Part of a small language model's weights.
Size: 12 layers, vocabulary 4096, 6.17M parameters.
Training: 191M tokens, 5814 steps.
Each number is 128 + 24 x the weight over its row's rms, rounded and kept within 0 to 255. Layers, rows and columns count from 0. Numbers have three digits each. The size before them is the row's rms in percent of the matrix's.

# up: layer 4 MLP up, 768x192, rms 0.0928, rows 228-244, columns 0-191
# down: layer 4 MLP down (transposed), 768x192, rms 0.0714, rows 228-243, columns 0-191
up228 119:116128213113111130113129078118151121103113116152167143160145152103131129155122137180111136079148123066129087120096082184153088117151098091078116126127118120160135128098123137145118148089152154110150141131131125138124162092133128098171084115087150132102131153134170098154123116096130127138113132133123093103134118132145130124170134147126155092090132128154113136136128113116149131141145138113145088141125122149126116124151157123130094126123117152147184086109130145123092124136168137168136139174122138151123127179126131138098132093119174122139125112094119091153085131116109134094
down228 114:157149134132169115101161135140175093102137139118197143194113156139073131120135098121125114136127143130123172129112133104119169134168186117135104125166140118111129102144141154133128115114152133188130105129179111104141126125092135122123114141163108170117140163163116112147119117081126131133118111147114102168136119158131093148121102093080155101123134115117115147095149137137107083134128120124159134090120138132131136117132103095123067117144097150152121110154141070152133094137165093077090108118126131164119127124132127081117081139135127134123145105109105140153126125162144156113
up229 111:130108146132101147105137148129113154129129121178189139174137140112123126145115144155127160095174104094131082119134127157094124131136112158103114120147148117127126124152162156150131076135123181095163146106104121133102144112141135097156118124150131118145159140107189114148122137097105128117102129125126144109140101129112095145098126137105106117083153136133114157127173099134116118125110204105125106133167119135114134127180152115163092117129124131162142126102085137102083168122165159185149158152133122114124095151102130115094139120129154119115165146099117112144070106157108130082
down229 122:158110154088113120119129110132142151143075093124148133124089101137131124106102121143095103102159071128122118130128143163192124149095127132134080130139124110102123097110129139090114148135100111155123161145145114077124159148066099160153122129127142155154107072138173184150127141193136119097112145111141110176166084156152119117163147130134169146156128096144099151106169124102083143144147137085151147126133134121130126133094112112146119108143134141141110124125148089125153134131150105138129123119088102141078135135107144142138131129147150158106100140123129130107120146148174102161
up230 091:133159125158175095130119135126137140121125123115100197096135134126141151095144158154118093135104117111134157138118128108134136106105146111097137170115142138157108092090130129154106108124115119103165130098119087147146117105166143154130095095104110143140150107114166129123114102128142139138127161148170165111149180112116125114112136113148149149106108091149095112140150129123146144138135134092099171130130149134147090133142100124127121137124111177097122120086089180122100129045137132128135110162106146163132128134117050135087134140171129121112188142101118145108084137090115126151
down230 069:114092160099140172153122127172121116121104079146172111150138122163149121136162119127183145117153153146160101139123082103165103131080101156131106054119128134142109136153147135136086141134137143125075116119116100104128122120125113105109145186133174123110128111139129079122125153117152089130130086129160152122153152128091163123155134122094119097145110112119119161166151124146095146123145137114171133111093158097136124107094124144171142128182096111143112124127142140132110120157126107138145126150140162138128153118060135150100147144113154129160095132127101110144097129149174125138
up231 103:131114165146180124071145152124152116130146089076143157121144143116127157096133143124118106105122131129101095106108126125120099149126159123107103149119165148138140114108134147155076127104137135130148104107092069157120124106196144163156115155083062143178110162106156141146088134098144107146131148147153118129139141101134138105117145117113140130122140060150131102127155096149124165166147127079122122105139133130124105099158119138145112138128113152146160129112108204111094107102122119156114113120112156134165135132103114131107166134135094139122136114082137145118117096115149105145
down231 095:162123127156145074130109084147147148128128167124124128149140100152122141140123133125164126169136105117110117107122140154125157104137103138120113199136121134124122125121150147126127121098131146174147136129135156119162127120153140111165116110146121159152130125110126113114118136120133087137095181120083145110117143112115159094118101156173151091083141140137119124116115124095128121096111108126093126121133087133074130083134155121135142139115157136127125101122082106123142129105123114132134105111117130129131122100255125149144148140148158118106136124128115109115088123127142156126
up232 103:131127146122136137130131110130137141116132150122127131098199125096164102153114124127128105165133135090152115139084124160131109119086104114126100120144138127128123102107121151097164145148104161061139141167075138108141166126139154114105107127098154099157159081114150122143163141123087130099129141102118098100167126114095087131139099137143151134107132107156122142168144128146151094166128098101083110097129109148144130123182133141131153152190064130159113119117127131142137114134147163188100167111145150086140155138103119120116158092147140129115140102133131147133077126103131146105
down232 103:121153138107113109100148114139143135182113112162137128119133119109131139148112105121107162154116161129155145135163126140161131128133093135130151143115152157141120170128105110105125128143140119113143136135166155183100094162104120097137131151143149106101120103127097089102105134134107122141155118138078125135132110110115154124111149182092109147131066181136151105114143146123123106138127149159134119150117111130097131096135154161126160141169121120145187105102067120139158081111104075119123089109148086118114110151113137160167144091114143137154136131127184099092127115102123153057
up233 089:110138142108153155126168120136094124125099100124148120124165151119131139094148121123150122131118110117146107122139107125111098094118187108121052122117126116121117104125167136121175131151117145084118153140099140114114151142128161121121148083097113143125168133085120149138127118148113123125118126136149092099150168106108137118109167140121137105138150160158140156193208126134134114155121133116141167094140111133162155128147129134149081111201076145188138122099135140160100115116122116132140127112136141129157174167103129102122157139155103173112161135089109124110122118144146159129
down233 083:073173099168099145119108108120165084144138117109126176189134095116137176106148080118134145122138080154130128096118128145086138097093140107158110114106152151132122111117088166119134097130107107094124096120127102119143121133134141153129140145109134133130126112109148158131106123107153106150153116111168125134110168087146109134094112149200118178126116097141109124146131108129175094168150165127134150118135125121163146080147103159125115157140127152131115133157163117151101146095098113133147131140135142166118125169141097148104117150155140162133103112097108164106130125086104099134
up234 101:083125122154113131132151156106178147144133149092137135101181134137141132123107124107127115122118146135148101118104112077116098145179122158124118129092108169152100169135123079095072124120172116122125090160118139145137145124105112175143147115096097162129125117102085097163134120128112107107131157101158100145158135152149129112131147173109130135123138111124142128120148129126129148090177124100093121127117103178124119128133139168175162107125089099156124104111107141163135128119110127129168088101109177171136131146098112131136186133175074148143101143148141116140116139146115145101
down234 108:127109078127141137120112120116058134108141170169114129137114120146094079117176112112127163130154157118128143160112111184127166131129117146135130138170074140124138107118124134145139113114132121135102112099149131126088107133095177133120168136157152089134156125152135147142131141103080133162131119130125116164085129119107125150093117105157169118110168106139078135121133144125147137092098126124174141138121146057105151150114134148095147074178105156185124119107142133122151118181147106146123166135115151149127148127133127109123122157099118114088121115126100102130151114142116106087
up235 099:123170165143161134140097107121110127157127129105121130158129109116081149134114115104195148107145104108138110124113088107119119146138177102073100119108112125149104099111151143153159136106115156129136135117121122123142162132130114129115157071142145134110132114089140123116158074124114110136143146140150114083121182127154161133121110173133152110140181129123139153130125110102146153152141112131154131095127128115156142117191122122130165129167074160152180145106128122092117142112132115159087177126134145094120111114121083142068114145098099159119125083141108120096142121128121159162
down235 097:156094110129120108115135124145125162101114126115134113142077131120123092176080104146094116099096131154177129111140122117132142146115149123106127133099087145170134159113094116110087168137198139150110113165126099127137140148176116153083140102142136076114150088101158123134123112110141102124111111123127143146119105086137160098161157097178124126164118112111143163128129126117143123183121181169132144161123152113109156107141128099136157175111113133125093188131145143142153124119081084138126159121133132157127142134113131117103102133157115166136099122124128117169120141167118115112
up236 093:113134189131147141133172141160117120143100118066112140119145145104175140102171118129121108171091122098157131092118100135123129119091156127151105140096157095153110139092105154130136127140140134090121126109091123153166170093141127105121110096111122122133185140117136151171071111121121118106170127132124122137143138125140099122116139146117134124094165124176099145151178112121161102102133159115124169133164139143168126097105096162137129087179086125125110136116111149118100107122132117157112132115130141168132137136097128135133160079145116161081156133097118142093114128151128171137
down236 113:115120105168145094100122159119090121146114118130109167129153087098113129120163140111111135173125114146148136086079142128091157107147129164095122151131163197121133110062129141106117092093114107124151138132143124178146122119138092124110080161139140106154100163100118107144125127132091167145130161152180150147099121158143123116095096124128111144136133165124134120132130119116104134165140154144151122126132139105142125093154122125134149118149087150104142176173133141128080095103115125144149092161122159083079129138153102129156123145115138101130159108118127082139103113104157131095
up237 079:166124148113135107082146111078149114153116127133107143111141140121097154089155142108151121166130130122119136143104140152137120094139131142086130154123121132117123105117139099160118134064137140124173097156134107145088104077129188155133158128132094092141130106131113137119100153138102129164116166145104121107107169104132139132112155123126137132161132138115139068129146127110134167130133136109101135112116118078110136120144122135157125122142128140144118119111119159128087141096123123190130095141126193114134161124122084132144148151154168124156149123142141113075101106046163071151
down237 067:112107169130135141110150112096096150157151147133101067140147135125139115142125120129139120127169128145147125110139130115146158130153168122148144152092124123126131132152110090091152115094157115162118120144164134144146106134070139091147130142133144129130110107128142064124164152106144099166096127128120145101155149110123151159115105108124114118155134141088108131117085093116138132112109107123109138099119159120100135131105141116127117172117148084095133164129154136089178170112117109153102161143131121074043136126182135163164160113112183111141114105153125130111143097093105106154
up238 090:138135103132132116136117121071181165080119142145161143150107118150127170143145141130159185118112132090168159132154113155115118072147098130169111141120138087109073162122153126168134124102131169135147096151120111137093135113102163139126172106098106140147141175066115111134132121147138109118109136157134134118108121130149123110149173104142152119099159123138121136126142122139116089110144161143101104131134123173120120101098198108143133141142140114115095108120114115145084153085144148136145130169100168101131137098106128127100119140103134144115119117068117146122122113118091140092
down238 099:147108172156116114144131117099151145120163118108119117120153099143159157181143152146106063132150107088136129135123148112136097160121136109109101139119153107111177111123092124140139144169114177123119108127144110119143140135139106132118137108179120176106108095146104124147093150131145150128173099115084144148089158141111145167107124103114101159145081166118131118126170155133102184124079090121123141136091162079149145131088112113081137115131170105110117163100151121171116150131069093108138121131131145104154128108120113116124154129117136097141131158147128113143107152135122112160
up239 080:154151123163126141108164077118127109172156158149166111159139125150124136169114131108112123130165134123124087130161076110104133139126134124153096108144118120140115190137126133146167104109142156108110121108107140119115156113149192144133113095096129135133126112099119147127151135078080130091123123094061137119148126129104128135131128159172137110121125122131140173132156117162148142069153169117134111131132114149136165125130160179122121118087124089081127147105135148093162101158130167149137166106148136110115144141124140108104114101134096150099197114148133147108122107139098123147
down239 048:144138109161141111113083127108109152096133107158107106108118129161111099124120140127116131120119141080108143146109091141114144127116163188114144104127110095190151113155169162106112171104129141129167113120161104134107149180110132114112133175147118120131108164063134142142130160150097141126197120123120138126102141126117136150125122089088121087135115185128098117173178136122141131105142140140135110118108125095112149119147120121086130151143164081153166074117149118117116177102149154121149161117142150143127155099077127130102158142108151106125117115120112142129142130117090123137
up240 118:168185130149124140118126120166135101148109137142105131136167152146105176083113135117137120130158122082102095121129112116104106120098171111117132138131141135148072125148152118115178047174114172113136110141084126104109124104159136145138116101136115167120130161093139115151134134094122136134142172150144127128154181112098105143115132113190176100125098084147139155135148113129121123169133137083166084124144101140133111108142127170152196115113108139142119131103130147119090113129135111153146120136128138144154137132118130110125149145144121146142117123107135154078102101107156147150
down240 099:118148130155116113156125124108166130092120136125147130104116115119157146148136096116120133142152121151144163119128123174107115140131111119140149137107118156097130123103175097098124138093128083175133131109107133151135165107119157137158109135120118125130106098170139152105077110153172133148139125142124139081134136156099145111118114132112117175176136193113143124130138133134091138140094078185150140101122167101179142102078088119108101100141131136101102120146157152110152165101103130117121112114121087164072142121184111103151130151109187100129159113125139094124133131111167124119
up241 097:151127147129126144134189104116141135149091174140131121126166136119132121129132130113121132163150115112106078117131075121088112110135101081142093127156148083126118136138124138134169090074147146097111123112062118107160172120175173150126136111107072164122156108131132134133112145104104113113105155101086108122121154112085165147157178105161129095134132091189144127135143109137155154103151148109124123136129122118159122121131132136142135101123136108115109136114157153113127136136108172166150145122144163116131157149102122141098133069142163151096161132143126177132122108096128138125
down241 105:126126144093134121124079149134135097156132147114090186114103138129128161095171142134132117123146131181156133125108151120074104094163101142105152153124140164125136117127110120108149130120105137162117122138109122127140084105126120137162103153120150135119079085144135119097122071145123144129099135113202144119125124102127107114099091131197127172123169132095141083126132083120098125131162144132130136126146118136072104088151099086106128148115135153129149156184124173121143114102100167117139116141105118133136106142195085106125126129139140144136161101114122122117129134124100120119
up242 095:128145129135142125101143109154125111132155177101104121126155131145146186041132152115174112146086101105135128093128110123129094126149140148112117139133158109140086141151128158127127123079165164086136142113110097167149098083145142122135133152120086135154129112102137141144151101117106121112102125153143116122121128115119133138132145138163175126102174122141141117156159104178159100126138133091141097153148132139158131079133131111162086110144149165150124140100144190139112164096129151129154106108133133154112143138112128093100153120114069113108113126124125099076080126126122141154
down242 081:116117153128146160129125138108143134115140145151095142117148130153145173095070145109129130087097102088197140110151097116100094109147124126130129081141163118159073133120137150120126105101134153082098136116113137135161138144109131143111144133169129114094147111111138112142118110125123126141128114143091097122122111125131073113150174136119155123133181137149110145118144099155164108148140115125142152163168156114179124110148123136181111153094096113157118150120157141165120143094142132137149110144113171132130166152060129122119172121118076154155135091140163117114120124073142132112
up243 108:095144141166181132141165130136143134148111125118146160124129166126164112086134110098199147116087107127089134147150125092191122087161096127150107141124161113113094104149177152180107130128106119128132126156136119135102151141116132137204135114137111132164088110090125144146144130141128111138100112115108119135142139139153167077129131179081125100164121146111120136158129096145139161107143140133147121088133103113138110115136106136115167122135135131115186109132153155125136164139166107104142100102128140116122122175107111155138152139134080166125137135130126097133126098121094142091
down243 116:110118100122142137137174116132078146145147181136117110149143136176117141121125137118152161132132126120112105151099121126084133125124135096117111141151155138078146141148148114134147119173154120143117082119151140123166137131142149120097103103109096062133147111135111106092144155108136134138101149156141134116117177160100125164130117080116163106113105050095124155137143126129154109131124136121144070127183113160125154145128150172109137145140157129172063141171143123134159112125120163109103140127084114104148132117108083121131120114131153091106123095078100125155129129093143128129
up244 099:180138128122122146094094116172123123175132151116123127117147112177104151150132132109157108140137125106143094081121116112152107134109109143118136109136132145138106130151137083110159110137131103066137135114117135114136114133124120165110120104119143154156112138127093129109177143067154144128123143096133118123186165112101108174106153117143190110091120135144119170132115142168118164116132135108122128140157120136145144073111149104194117142159119128142099122128082129120130145151106119176174163107112159074166126092112158081123120148154113131128143106160132141115119099111154138093